Part of a small language model's weights: 4 heads of 64 (1 for keys and values), untied embeddings.
Each number is 500 + 25 x the weight over its row's rms, rounded and kept within 0 to 999. Layers, rows and columns count from 0. Numbers have three digits each. The size before them is the row's rms in percent of the matrix's.

# layer 10 MLP up, 1024x256, rms 0.0658, rows 685-739, columns 128-255
097:532452507498465495521494527529460535521487492528477474489461469473506490561529520489544528470470476460520444528458491521501480495471515510432526481502468508455513471522481475480497503505513486477474487541525535515490478480496514533512491464446478495510513478498542482458473508542508493482512484480499465512492503487514499498491491509529476477511531529509498472514443520489514454500464
097:544533511518470502473504481513502518497509488510461492481515494538509498498450475514509499474453509498493491515498476480515553485489507474504503505559467478510513523501477508473504484492487496463479490475514516513515474527456460468522489478519508531528473477508552494518517522482539498492469502491479495475507499543523477499527482520491492556494526492482510521517423529493463496496515
112:462511507474491559493481530493499525484445505494505506506500507482510441516492449533542504494507474527460487535463460504504515497464543525457449536559455480481525533457445495439528491518502504513488494510513524504505465520490515500525521530503507534521514503509526520520544518529520474488492509501512519523485481517516514500507485505448487538461526470484522519487538514486502452465461
094:496491510542462512542501527488558497533540549517546528512471516487515542470518457490530508520537531511465506549484538479512492533466483499451495469523468526475530516550507458452477504524500502494553487491546518525512499523514494461498522469474453506502524500513513467531536474486484459497522531516523511532505500485476477504499485495515527492464524462530465557462469531493513493502494
103:517542546494497552490507520523503510498491560485536440494467499479512464510522497530485472467563559476519501554480480494532505538453461534508561502504493538462473529493524496487467496494475490511513521501531480545525490503506516484490505443490497491502470481476497521478545520487515517512469488526514506487479504499489438475518477493511500492468487485481490500532486518526515490493521
101:531484431485520539521496550508506508503529466534505482483498486475529447456542504517492486479502520536492436488458521476502528499496503487528522473512523549426516483508493500482521437502517477470453441528501488490563497458528527497509502513499454492556489522480498479472483510548527488501492536505484486492517541495472485505502525515508494474510468531515498548535473496514505489494479
095:503427474520502473525484508520542511497497538502475498487452494496518510519500494476488438452493505479505488517487498547484497540505499510457496494512485481457482508529490507546453486515507491516508486492502521510498496486463548521537494478483496539500495530528479501499496484520501515493445465540515504525499536499493507519467506490505426471481485532479501485493483515529476491530480
099:471465536515548494495505465496502506508504502549482484455521486514560492511522479505514482507493491514478460472529500525506524512494526482498463425507463484496488519490490489494500485463465511476497519494474522533508452471463497524498515476518453488536513517509557464513475496473522495556478534499492495542516508542477498476519492521520535535491498470491516538505499504493499494506551
100:467480510480497489487509496482522494523455501515475509481482469471480457530566501532533535497503529470525473509511457499491540502491493513520525538504476503464494501505494483455492491440518506486502464501465499517435500484493548455494496500484534535487528473488501496535513467515505550480476494535465534507504488530484471463452497525502456499478539513492507484510479468503513469541511
099:543528495473472516464490528533512501547491474519491488478470463508520502514484462495497501504531516495521419491496475558448467537519471510486431487488536526478486501555492504487502494505522552492533507514477506502456529516500505490464494535505524435540479492469490496515500537507495523520537515545505507512477463500489510464491496504483505510498490500535491518515438486491510484471511
107:533463498545529496495482532520506509525445514509468501469539502513485486492563481522501459469512517435522522538505483516542495504498487525507488556550487512474502488473473529513483458537494466496565524460531480492503513507488548502574501490507485484524499513482483514455532496512531524494550455534482521501510498471506476497548484506484450510521535456477476466518494584521516471529487
101:509489501465552459504490473448517517563505503493527476476488514534530507498511467464525486481515501489532460438508524499512484518508497481503467470514499481486473492525505468514508438478461498484571473509541505511487464538523538475492502485503475488501472498510543464499489493520554572554478506496499540519481557494532493486524499473521444485507497492528523474504472494498483512534481
102:524536529508523513500495502529553532546495494499533507458505473534479530539528498473492484490494536463509501519473467545462523487497480530496504464491465538511474507518469517485478488482509507488538440504517502525522512512512532495471538483459478508479536524482490472479490469501546487472500507510493505463488464534515478473552440506525502497444553468512494479501525530483502513461494
099:487478461510515480495468512526481482495495515529493480483548481505519486471522482502517535483506448498465477532503483497488554505490505511512512527535486503496502511506505503463487495462487465465456464459495522479497507500507466484494498515477497465531486475428531465454498501517566573531474482497475501526528498496483493500499440521531467509519531482496510511485503542505521514473482
099:510442500525510484524498511489520505540479523513497489498552504499527527461511488500486509496532503534504474480473504485498490487492496489495468496499484516496488526501479524465516507500483518477506471496533476513427518484529458482532546523482481548502466463483470520505532447519538503484484497522501540498513489525498499504489524516474484448461501450515501517496461522516513522487461
092:539501504486522469481470489515520501508483507513482476424441477480516467473545427505469514467488525470516462518494499525496497505508459478505531482562524543483498511514516498505511463517494501539510488509548539510520494485547506471520457515498468482522518498520485461444522491491506518495509525502531472528518528524485526475492468491492515526495490495518484520513477522509463518547534
123:495496550542488521540532457542495470548515491487497501474521462498538480489524481504500509530516499462495496488481511485502493515507460489522467516516548566488478516489478450521485449493532522515506498486485516508480460536507522520511537452460529466481503479495540464456468454501499499499492499517493526507470517522445506482494500516499502503484526508522527556546503470467470511501495
103:447491536465506482505467509501497506521459517507502539507462428539502464524531495485514501536505504518507462481476544510464466517560492478497485486516485512499496475495510522518536467537488456497511521506477492500526499525501501487490517468474548480498476518509538463486488496539504520510445464465485520521494516476550477472513493535479520478505525484511479551543516522521475525512517
104:503520530504521515519515474526501546501486501495477475502559493526506471490522485509479459544533517516541497515465506458463500497488501535453493511468462501506493473492488468506470503517509489538560516524456514517483510576514481500488494442481468522504533495475503535504520480496538530479526477517473479505479463513495491505556500504500463528479552467517477481498479518506535442499498
086:481505474538512496508499516494541477511515509491502521517504467540478519494534519508479506488446529519494519484478467482464528499486514515512464471533494492462504503523525463507525494493496500498501521528481488559450476506519476518527490483479484515483513483484521471505472506509512465456487503497480499515469510503545522462548491512506503472483503515543491525516498521508509456488526
103:516508514532495536518527488518506460470553519532548533532515491498521516513526501529500536480510502499487494501469478519471474532518544486492514484497492510521447539494480482471543481497549481460510459525506513513499445490519511534525468467463479475523460476488502516467490513470465523515504516497482471523509529478479510495474479526532465505492545494513534493463516475505468477534451
097:496488508491486478498494471525481524524498503521477485539469478500520475514501484516524472502495536478485512507503529521463490521517524489478572493504527516484480475521489502478538489562549469482553512517516508491528493509483522455520472521492533472468464553515531474450495536515564471509461444505519515478438512523524475519429494497495482500484526485529484481523493507519531493521536
101:482483547490487524496501486500463550517535503512542507493511467516495534534530535486536503524506509486457507545502513483522470511488487519476516486532470535473543510535470550511488465435487521474485489510502517483526520497490478521508491457495467478500534510531490509458496501505448512477487516508500523550543529530507527465524519517497526476503518513512500510495469535488463535460460
100:517493490515468529484468494488509514495506502543447507504550474488505454475487454457536526496520535446524473490456506512478462505481460523499475553522494496489475498497501525476480467480503439508525504505550496525505504499466480490524479509526488471549522492516474452508548510502498563477549505498496503525513527494467539488483481541495507528525508473557519515519472546514501466493490
095:520532496492507540469496473486535498490578515494545461507497467491500500479498502506508433459521481511487457476495551485493514518463496495482506481510477481475481523554505492485490481504479463492512486493518486484533496507479491491530516446502515541517540459470482486461491459504496516511472484496491509506504508472504498482482542510523507513497517498534528538522500514511480501477520
101:522491491515477482484507475514478462504508483537506478480532475525530487562471547558507526467483517516524484511486477518465543499499512512499508487501524506449510560509507463517505494414510499486507516496465515491473485503462479473513458497476532465552503468453507450505504494540503477464517521521493484488512490533523519485502440511519481522497501489491473523532505505477483498468476
102:504510486485464538556498494481531556514484496515542452490516481494496470504562503500536509450494499541480504525499497505491479516468467483495457470480471547477504540513466525458545458495518508510505494536498523489478484547533513460505469523481510515484479452496515506533490510510509530501497516527507513537526494487533494506509487517546468465455533478510491484502466507471470460493514
098:541519506495530506544491469531480446491532520489504536496494507507499499531508467495518509501549502493509474514443487477503489507534514524469501534519499582489531522511497498467495486491559496486474524492505539500493520524506458499526487504537463477526511497516521492494421510507481499490482475486433519509535515511481491477464481533476456473535525489499516520513489496490539495498484
091:531463542450529532487501531513480479519481486510513504490507497465526500496525470541512518476489554511464492500507460474496505534541457471514487442538508530488523525509488476488548475544472504449483508489478488472531490502479515519503464482510501475546531506462492495494529559525500515460523555472501518499518495496530508490485507482508484506487533517509476495504509518445515478565482
106:476499509441509491500495467519511520492436502536554504542489490457500553481504497469488509490509559510482481476532516482536487527516451467482504472488496543518454510462507533517542497504486513520488522490494517505531497546484500532517499470498546500521502501474496482511498474483515471519454457551483503496533526522491481464461472509485477535493518495479526519496490485481529515525485
089:490473499475486512522476454541511472516537498492450476512497517480508513447560521456486493495498503500423515533522519495516491516464497512495484453533467532477513557517488474474474483505536474496491485480483515526494503506493495505481480474501500458492533533463516482514529472495476529529464478515492526503532481501464521500473482544541517539529520525476511513485507493481549470492491
110:483483509465457497525506476527519523531493483508453475515504450507497514522522485515530513512495504496518493503523493557496532506476526511486509477539475533503497487498462497474516481486539511509471494487483545482476445509495491449505466508452497422481498458462524507515442495470541502499507498507517483481495530560519527437530454540505522547507491486491481528538470552496467500537476
104:471525480479479532528480501498499553550486525510507484508493496521489545496492493479503509481481489474493447486498493493481504485489538458455505509519533536500494491503509522532483471480506477448512523522510567457484511492495472488497535515488477486512534504454517495476507488504472494527492491522509488483504472458532493485463467534480476452503584469499482519493484524490499480465495
095:506503496483445475518485503507507514476528480517474519503454470527548500471498511539489514458538504520466519507504493502504472516492526497487459488541473499497533520537499470534479509498465463489476470471448462498538472526472525508561486513494473485522517519455501474510485481535499469466526503499516518528492547487533514485509475532506447528536494488497484516533477536499500468532495
084:507482482479486541514516526507500487542511507506501522467529484495529496471539466521487488507507514512451477539486506485485538509499476517493519554531481512512462540510495474513532469470503526456480488449479515511512455507485477506538513506501456432555500516492514492504561487513491496488517538482497509527547509501525507495523503545448487536456511506496497465476473511438515492515451
099:483529537517528499493507525496485496520549531473462517469493453479540500522484508510518485463500500462502498562463525508526524516507537470514521471506516526478534456531488466472453493535525466538505471508473540498520513520461504498542470499482461494539530484515509511459493474508489493514495470513490501511498517485472506498532475497489482507494481499534511537490518526540576486513512
101:523555500513504450521507494501489494482505486550525527494491482506478491489544474502504490459511490502502474550485476492501570508524495482481538502498493520457543555507489491478520502508543478495506495494506511524514547491493523445524524461517459467553451496533511503507497512487505535482496505525480534526487482490485514481517522535547448510493500478530496466530484525532486491487484
095:495503502495516539552474481521480518515544545476508486492468496462532517500513525461519521489486479502473485485472514464480484480430492491502508518511463509510533516518451477493488435524498481455481514476468545489523487479510460521516465497485501473498502469502543518459478500487506546498474504494506534546540489516500507467546472544521505521480506502534506515484478561495518481506469
096:502474506481533475475498509500480512508480513514487486512466485496466495456504497492507435465549520451470501524477492532483525531488537485527501507506451521450505522489499459478536512546528502466511492504524484473502505506502498505504477477488509543491501525509472481485504519479470516543484473505481547505471503501498467496515485562503476451519504481508512503496504490481481510495505
105:545494502443499480518517461475532515557518504572455500475528491533498520526512490510544503448497538508467473538488535532481551544492499453507480506544483528495529507504462522467519503475489502457532511463511505475472510564528535443483542477522496495547483485500493488497496521530527477536464524505521504479511520521483508500468527534491512483488482492530512492489503496514485472541494
098:502511554461468502498477517546510535535515547527472505477465473491493494526467478470545499452479523482477438459491533511522511531495521473487520488507520484488523534484471535485507466535520489539487529530525557505505489514520535483486509496510511491486551507487481434514458509492548489453514532543506492493460536500500488473497472492500509491488522508450508480500448530498524466536462
090:465519500533542500478502451530518524491520506484538510450541468491519505513490525503475456481476471499420502529492495529498503491449496504462547490519512534485469503479501512501490493517513453464486466479513516474516476491458499510515489489494506512541478503521510463454515487518536528523482464537458473516514531460466492487506462511523464502521488493471508498485511508540503491523538
085:519504481518485490508501451523496551495487493529479482532521492487504540541506490493526448474542524507465473524495484510452506524522485474512437501500510549508523478518489533479520497485526521487523485521460542478507463467487541493497492477544505454464506551478506485483490502506481503483464475517496494456462526508486466469452496496455495481529531516477498484552534505536510463485500
097:538489490499564519550464505503492531575500535513489478483513492496505492470507461506532455523504492522493520536447489514511481521477494558442504496559467513500491516484531517524470487548524511490548516498499509496494544517471474499514527484484516522544499494491472465489507477525552503544494475526465510534517534524494502468497538509454563474514504456470475544535501510515483508499490
098:494476523495524514526494497530520473539506513482518487532501515481493514482526475480563481483567529497503467490489520521504515516481507496460520496454487523504520477480457522482535467517484481482520473478524502509481436507498524490453483510440505510491514449534525509533562502537510517486513462533517505526504537527462516483474516512482507485488480489511492512514539486472496513520526
102:508485489491480507532469522481510507539550515547537519477505481477515498531527521501486475508507492509521474516440518507517502498501475516511478530492508509487480496495499500505534428502553490488502525477516483487504508537508530461476457470502517449535467501484490498453502461535515541468494472548495492521473525479473522492486493506498471439507497501484469474504521531518521476514517
097:525507527452482531534460518501553526509484510512529542465476490546512438506549537471484497495479515491498457460485501463474459490496492486520477494477495509503495522504502544496515486508499534510510474491533480544475507510512474459487485506460511525501543492524524487505497474520542468543470522507505535501459498516475488507484502519512463495482509511546523498529450505455525493472525
092:530524546504468491498480422491507541515497487493492524505498496458485537520503500531519509449508522505535498488528521533502447495459488486487477479509521530514480505515490517528575485539521488487503486520491527548505463546507549486528450486509523460500507524495519510529491507512493506525511470489491528520516509524477531466487484439495509500504520455507507534514495494485530460567502
101:488471513506486528506439477479503518515531528486575519501473472475510490487465535495503516539497492482474459487485486523498555483459482493473496521536497517494546512448483484452542498482478502527476526530508519479507488515526537527481524475519497522522537529502511485520480461499518502511472476473476513498505456555507496480460474500485507464485507523530507510498533494478496478509449
101:510474484480488511514478494504537543523483502513483520451546482471531542477534490522499493474485477520530483524523482515515471509488486488477438515546487522514507505492554505499445484507535463475516466498524514527483458544510466518530497469502495517503539513519485478500498508546511510507492510496512463492506542514499518479494517503482529529460511503475510551462486495490454490504546
105:465491492482462515517459541520458489520502539494510451470495486525487464523513488487497507492549485484476508490458495505494521518496486540510504528498508556492485528523462501491515495489494500487542484477501512478496521504539481466491483499472444510542518497491478496463497475538534485503507452538474484535501511479494442489533521524533458486511521514515480497500479527547518495497467
099:495501500484505517497493473557492516546437502519475532540556525505585489503477523491532468509477535482510499535468526559464497505507476483492467491486497529519523497507464464500510485506513516497470492468474481480533493537508532499497480487447482503438488544464458512490511489529526466552489499487493518504492495538495481489466470530474492490523485492495520492493532477485517476524450
083:495506485494480497471451503469489501518511503505525500497486506487519503505501508503491514494493532500526462495482463510487522502497488500472516510506510477527500487552526493499532485559479506482509504490463479509491503471549524465521498518448514491487483494504452504506508497492511509531487478465463470601574494500499508608495484503485518492471511499472498494520469507509500534501531
098:488469496483481456524516494509491497548463482496464522478507489409528491468505525560543503470499512465470487555501490495504524498517491491490469485488464492469537493521516505498502471500502507494544508500537483494548506491479503534515472495505525524524492430503509520527487449529515518515524496489472515517517521504494471495474476505497468477558498546534463529479489508484499491525465
103:476459516471503498509481512457527519485523559500498509490501490507530443453458478526543512483504508502473473518439486521509515500499512523474535494540466506479537519530490559461492486514466488480495499506506514538435510510499499506484515480491517535552504496510518458478498452552528455503525467525502488505540562498520495469515479480495485517509498506511476482497510516485467500513517
# layer 10 MLP down (transposed), 1024x256, rms 0.0567, rows 685-738, columns 128-255
101:458485540480447481495488495511529431564494501514521548476513531515480516542483464489517486477496538468503477470524516533480494521494514479487479508549491469524481539546537473486530516499509502539485531521477466490502469476478498469503478521504467519482522489517489464518531487529456485538469499475507508470464489523506540473474511471483548506515496455491488545510461501507505484480446
097:514484506468506501479505509466507472486493496440533570537540494504504531478493550517512490545523534519484480462508518456480506499516512493533479462504515468510500486440491487506510490508514497494535533488458488502489481522507506456476483500525480478536468508485513512523496479531500534509510507492508497517550506490520492545519490486482515513576506529461483541489470541480500511478479
121:523446525479477495462506512487498485511531543518512503496532472502500497509466485472533525522466468503480502484492546555475498496485449483519499495510507485501515498490477547544489460526506538482491539508520519509454465492479542479514532453478530526506528505497536507502480467524505466544494518497475486479525531510496519527508510480470513489476491507498493498501502452543529475487484
089:493509498492525515535531480512513506502508501570467545492547504521454524495521479486495471531505467501490540477487504511535503494506526480502451505503507517496510546528499521493506553479489522514491481488504500539505492476524508462509510500478481526464529497526494527565534473490523475483492499503500520481524511480483490536513484540494535488481479517444474472507509511510445513508473
109:487491493537493466512482496523508514533461528536490536504506498484521473493522493495508524493488477528481520523486467460512516501491509512468523503540544519490505487433466502544523482531523472526504509488509478513506501499510502510530496507506519482495504523467537488543500450482499466516503494509498526479498481474471498435531516464485493523508534507485493500468534507481524569489482
103:500491506485458464483509502470504484464517528499541521475479493486504526499494516531531515478487520475507506500533499500538498515530517523496463512499502490482523487527475528466478482494472524505517518486526507510527533488514472497476543500511521526512526525486449552513540481485468512515525471536495519494509527501510523544539460493494490529497511480503509478507522535528505506534505
094:475525510502514494484445508549511502529512532467534502534523479468511475543483533471496534542499483487528493492496494491472473493502497498511503541479509488500530524518482519496520479524491532519484512472547469480521475470488492469496470501508499506498460535499484519456492494489474494475479526501498515512522486530521520518513499497511491486474464500455496509459530520460550473459483
098:490509480482495474458506497520463453520515551508514500495495506516521545505515468524449464524480513515509485465506505511501487491479510501514512516485517513494485503504466497517522496500501510473527500516521467510539555487526514532503483494497490511504487498494508504533513481476490496527528496535509515509483454552472505476481526511507448520516487481477466502540496525489468508526473
102:485518491475543549509468537523488498434502496448496457446516496545430540471485491452501527523495500507532507484529483457492496517476512526465491500529465523510486501487464537489498466489517480470486492456555470487525520510478489516495473499470461519522478511465498479480490528543483501524489520522493456486486534481520551510553478505501458507496504508508485478532539489485513534492493
099:493465545506464520502487465466496471474513550554501476466478466464494466512464491489524494535484492467489511511461498472480497491492522524486518516494452502479495495506474489477489513543485493509473455494515507487491460535563513520528529489450534459518492518490475513519505505510507444551519480509498524473504511490540489549511481523543462487485531538507488509452481494536505486495510
111:496504497553511501494502472492450526474466476513479472471515490511475501539487491463448534496475496486481496486496490481495508475487508526502507483504456456482445481513509523524491532495489530511487526501484534506464518514484574523502455552544535496514480455483490489477537496513493501496525502475557541504502522495507525507488451511547469443494501507497452494502508528483496486508493
106:517472507502434488481482496540500493538524473489455490509522481497497508475477540471542535482500488494504491509375522511541486496497494532468494510516453504470528550531478515484486508490517507481534475512501505499484509452495455479505510518486531485492512484465523516455504542484461513503529476523498433488516500490505492503457521455499486514493502495498490489510540488466480461469476
112:455504483505488475517503501477528520493516521512513452509513525477495458489485469461526536483462505515515548477542528499483509467502505498505483532524452461499518511552475526499507517464537484517487517515511530494487542507439520470458474504514537464476486481463497465498527487499517492483495492499488488469487478484504528521467510482485437484472516494507511510492478526542473484469530
103:565499507510464529470530486502522479458514506515504485540509478497533502471480488501476485543503507479500462511515481500531514517493529522484461556503465531509549490487537492477498454541479502503498492457489482548537476503512480482494498488513513452516468511482512495512461466516518463482427502484481492519535536538510502504482497490496511558492490468524483474502510464512461473495503
097:507531508488498527490501512485513516529499498471545572488506518488531472480497497494562493483511523515516480492524477524513478483487525570514541507481466528524503503495494473499516522487513508512527492486479497473499468519507533484496464492478516552502536505515472497522478479489491495523529467494520472438522577546487514520542487473537515493526516498462433504530517484497545458475456
091:528495510508503531519510520490538514529503525494504516447489553515527527481486486475488518479514516547555516437493530489458518516488474482523515507473506497539536495506538474487462540466480497532499470468479534527495477547505480506445523507499524526467535448522479510528534486515523491513465536487533511527458486497511467465547478503511504488492504509506508505483476514509539479484517
128:510473483528519499510481504490470520497492526549491468549498489488485468483480520488457506489516503486513546544485480475549512492543530482518498504498480496513489524485513466426490484501502520475516505463498454508521501492519537510431488474475467489499452514555558505514502549493527491487465529492501504475467506544523480499482549541503522502500522490547524487517518542498510445472470
104:505463461508528491537504531521487530532489493478504494510533483506514517486507510520552480551493451519496487532487500547523485521511492484478520482491480520505492468463466455490527489464501545498517510508477497502500438507470433503517492499492509472523486485479543490490522479507546528501533486518471474492500517491475482501513512546488505541519551483488522481533509506477519467499470
112:550505507474503532550468481522495526518488532521517486500512526542462509498498523523483495474472468515518509489492500461500496434548509484510527479511505461485480525456489445511479498520539513476493481529504508483486500495520510501560484506496491506499544496508503519485492455489556484495449556484525513541481478528505474494498478534506487501492461529457507479512424550496542479467473
080:498505528502543494497490506488489498475500526474521510522493477570498491508417500516535479471487499515536465531491494506515495488507496530500561470495477517478493471495443478463492492497484487505518519493502524540534506522533485533489479482491487479504500495468496457502506443482470472531521494470478489479482501536495521529511499489495480518539533506468495456541504541541474479466535
111:445524523480479522498453502492504496455518575497438469490519526502532457482534527534525527519502452510514507475478536492484528488469502544488469529533501515524497502522459521517489511501515503574565532492492499466518483502513509516507458503477516465510521476522486469474505490522501485461506507527519510457545521509495514463491531505518541494509502495499484508497509537488522495458496
091:479479490493477475467518479484486457451459498488490518467509498520497477485519521482537531473520497490510488521492489533526479516503486522533556491503493449462505493488501522529465520515538494539510523530509442543472508488551490503481471501493505485519486492483471489550479487533525467476507504530470466472543482515510541523490481502514505467495476529486532483519544525476462528535508
099:486496509487501518477482478507488471510566538476486523491450528477520523537507457485545472538481480478502514508497508539525477455453452529541462512522506509526505516540485501509530498546498534534497470492516524503531523498483507500516517512528484520512479520554493470509517498498500513498494467506505523498539496489468543492495545469495497500522492533484519500515514495529494508475508
103:506490499520480500487550512502552515480470516496493475473491522523524499467506478520475490494528487490519493524507465500488542482462538528516519507520515515460479504472532459516513520483494488514491488500492500529514493477502480505490539506510486461518512478442512495500505497488501476502499476503492482502493484479517480484480530494552524480448534491463532491499482501509479493515545
093:517492534511552503499504502542504470519516440515473510521479477477453464465480485501510516437547489478478496484517464464514510513504494488499498474497526495504484455458490469502460497510502489503501485477467532483523513476504511556481470477507478478506477479496458491546417519544528522520495444481508495530459520494490520504535459488542485504496499479479499469530489519499496519494500
102:531489480524496524550517482478488527499517542509512534548534465481503465478523501451485501470506504522478513462456485500528503527508498499499486505510452487485497517487506486512522489524511527535480480488463483472519485513525481517456529458524494476461483492453484483522511513519538531492513477507501479521474446472483491479486486496534496519546483482472486514472529519521506518491471
106:460543537526521499525416524513496511504489518540474466496483465501528512458488507493512484508522511513495469520525521513510478516502529529532522515494513488508486486530520487511483477542529511490464488489522498532459495489535503530521523490563454496475521515496495494498480498502497498487513500503500488518461512486508468521547542530514556529506507528451507510556532497554487509473469
100:522534509478460507507515593483528488539493513503555547510505568475500485522497497529509478473512522472511487469483505500496495488494529544481505465488476459513494486465499510547514540539550504546525496514490501509528509445509540482517492539508523566477493505486488490457528431550514541508485507486451512502556523494495452537520523478509477551505512501510484482485477523511517469503493
080:494554469528488481516472496480476508491505489477531538492469501479512508491496502513500479485497459491503496485494565494496512487498502496498507490508470480493472506519456488499517505513499494495480489455522491506473520515517459506516470524483505554538459476530481515477511445469493453538491459499496515467500509481495484500462468503547535476508458520484511518501519512514472524508513
107:480456547511530540482515490482510485530493448465459482514504512527476467500473503490438466505540545494481487491509477481478458536495526499464512480533517493490494469476552473518499494528513464498482491549543503514529500444512535503528496488482456473529446520470468490504461502557530527493500493487501463527539478510518487483567511474477475542492475503480480529488468481527507495488492
088:477526527487486527527459484517493503543541529531476509499489547473477510514450480463468551519544519513530517477458468484504467463481473496549502434452502504515474503486488490541481527540456493502461478477491497492495520465533492489503531513496472529501517511545521526530539526508524519519509510458502510496497462531509474526575488489473507518469478511523548492496524490493506520484480
119:548502555452459459524526521492491457498475517501538477507476460467529475476483517445495505483551506509469503503518462492545513505526476542467495478501542482499498562504503475457477499507473503514523502520496522520492483504528505541498521521485531550534508502497499510512522524504477527483515500486502492481519479532487470508456469501495470490491515534504498528486466513526488490473486
110:468491473481534514477505509507475545505519513519525509487516465498439497506453510538537512467471514546520509504531482455445497490498444509504486528465506491504533487499501551535506471477512497466502519453515505544509477470491535500475508472499508446500521474511518507506478503503486476492507494510469453504482497558534480487507514518493463450468527464507466480507521520560535549500485
093:475500543487548513498516472478516514489518517494451534546490485483511450502484531478489489527459512496530447490505456511492537499488507543503481547523506507530506547462515491518509507479496484471457484518473519501496497503506494445483492514468526513476505453464494508452493496498503459521474513462511474480506530480500509497479463538502529471516479524483473525478472494485452519485489
076:514476516482520541506437534500478469510477507517504508499434471499494532481495519491531506460507498537525490499558527501545494501497506522517494461497515491465549470466488512457503450509497491486492495496490521528547530507487492479468497514487504504500534517492474496526521527475481492453504495495497522507493479513511553545532492487515469523510538475450495490559502496563471508538481
098:515480493503537505453508505488503512499496478525458491439508474544474538444481540519505542557476513490543535517509526491516507496533463506522494498496494482471496509481510585480458493491498525508477497487510472461503526437544479524492485464470497507469470524469484518506493513499521533516508522506449521525533506515519503479533531497556507510507498468473464450525519513491472546503496
106:523534542544501489484487524511456552487550533485506495502556526512499473477515507508470514507495451496462507478493527473512491462512478481513564490495492510478464481477521526510514527486542493480472509498491486480507509484506476490515507545484526527503488455462509495507486478484480507545525452488544484473489564499481495455500501518483509504461521509531533480519490516457491529475491
094:497503458473493470486508444521496539519466501452521508510483480518557514507508478503494483459512492491431551512502482496528522544483478502485513550474512514526489525514502490483493506491488529470515492477515531477500527527479470527507478513484529533511518498486501482498509488523493501545526482473514529478485488506493543510470491499495502530488512493505523501505514464460496486503508
092:483494504516491501506506475524516477541528484469549502510500471540474462507464528494489547511494451523511489474534458502508525503498489503490528502477520489466518530483502514484489506515434509483541500461521469551520503516505559496495477521500480489535475466494540465490518492523496494449485492511496522489522492501527521497540513485549460491463499530473512467529492483511517501530442
108:515482492537495502528456530497493506486540483492476487526529526486523480501493507456537492501538499517504541469491474527547526496514502538470487518498480524481487477517462509501476493471525483536507483481498519550442471481485477528477467485526529531503472500504478515489503542484479499510485486485464451468497512555442461551465503502485515515503453486519453515472514469492466504513544
105:511458494491507519491527498552519456487523501497476474472443496540483472487469461518538490484495511453516458481505525534544483452477508507460497551517472487482462528512514506496513509494502478458546525482479521476528543480506486499548481459445507491525470508520501484489518516523512451518499468476482481507510504490495541503471552481504474454478511516490493515479519528513446485487440
083:519476521495490555476484567496459462517483455517482494461513497498510516503487522493474508455497500502509537479529487497518526498534469479504458495529531472493489515477499471486502477501458506467489503474496511501463508497515499531474513508527456487490447483456489502467500517490469508460546536539479477507509464516534513459515526503479516489490466491502486496520543502521511523498472
074:490483514472527474462489559508500446465515501541494537471463514517478509527505508541536498554474520527487464502488486498531523464456477508506565454466494487544527483468532462530524488506543520501533509445473528537512495471507491460501517517519504509536493481488461534530532487499514467528446518468473453470464486484505517513520502491518490485518451478502489491514504500555519446517505
096:523525486513531496467521508486480496518552537510494492529466499497491460476518466509487493519546498503520509516510446506499472513520485540485494500501518493471495507482504497539510484513518500524448517508513530460512505479499521477519525470508516473501443553502497524509524530484520543543488488432514494476498493457518456522524515500491535459518484505476488454553501554481520513475511
094:459505494466489516515512534481508465530499473499521527470499490502517511497498475472523468474445504464517483527528518462511531486472510463489481485514500516535462432524451463461427498502514481505509495497488504475500540501470491530534500539479453440504494545472476481531480519474471500479512518529491515470519481459530509479525471500500496471527487509513453510471498497528481487511473
104:476521482508479507484497519482556494520515467460568477487525494499499539500497469530529510484489488495518497469507504518542512516492491468511531477488553493489503463517524550496485523526576526545493548493536533486490490491506479531504524536527453476522473473475518510485531515513508497518498512453467504482492487493480514468507509516480565488450487493457520491514490490498463529514487
094:490553507490486522518488481461499478461554549512510516520463543471490492467474489509498495523506456490517511494489478467489497511518484550508509501498490503478493514502514501492509524497540481497505481480477449459505499443495497500528559520526498488477502449485495505493542492496513506488484494511523433497480540474537507519534514432525532537481534473505530505507542506531523510484479
085:524523518483467505481519536528480475509524503505512508501463491556510511475523515542545491501480500490487516529473494494540484491476500446493555497515479488489563484511498486504502491490483504518516468490515503462489514483497477541496552534489500501527490472494532505521544492481499493500503519464511476486504485482518525501498525485534505542545521493522493468543473514467469463486494
099:517493504461505537508461490502484529515485514516533433474474514545491487509519503488486512509481481501494510457478500545466508484493503493520541491516534489493533524509500489529505508525468496540499515482494509519543508519499534513517488498472482534502555540489526554535520474513525476510529480474495502526483455512514540440509475479522486513457503507507519482505522481462503462518490
104:533534529513534517479471514499481505452518533531555549487503555480494516505549495501487500504492544520496496513493511517512537530486511524510507462499551515491510515488526480504517474524420509488500554491524509504520518495506519491482509514485465527498495497505508489471525518461494467487474480476487547523502457519507483519445525491526491531502507514514529476543470522517517518504536
114:522530517479517489528511462517501465482508486483496447498510508542521490531430534559525532526493526506484538484506445549508462511482492523448457495486537492504497473510460492513519476508522519509536471480543554524478528512487489500515494540533496483498482479481470501518524479492511521493486490466512551539510521518490491483499533523528494530472534503514566477511481498540485505468481
100:439515498477505501525525522473481503507500480495489493500481511506551513511469476525475514468513479514506484528523485532514509494531517522492520475496464494543508474496522529456490477516510476474491481481490513522445496472489472486496537488506506517516492495485496475449454532481517539502538538451493485506502534497489531479541491480472500498523521515475552500522538491462471526500476
071:464494523520505482511521493527534503503487528497483489472485540497491493518510497493493503500516444494489490485487518514492482520495495473513460485485504524486499496471505520502502506498486511513487492507508490510501476503467522531522519446515485495514509517503515491484505492555515499499514492545520533382423509496475469386505512516485488491501483503523503506501495508509518471527497
096:507513499481478517466483525487460439499510502509494518461498533491514498496461524499490509470510513454511507497523483513499491491473501521531496490503511503442447522503531495466501514491521468461503442501456481433502453458457488474496508549544503557475560513498497469487491466485469485490550490521532489469480502509521515493529520479538486471450516516507531506472495471523512456514464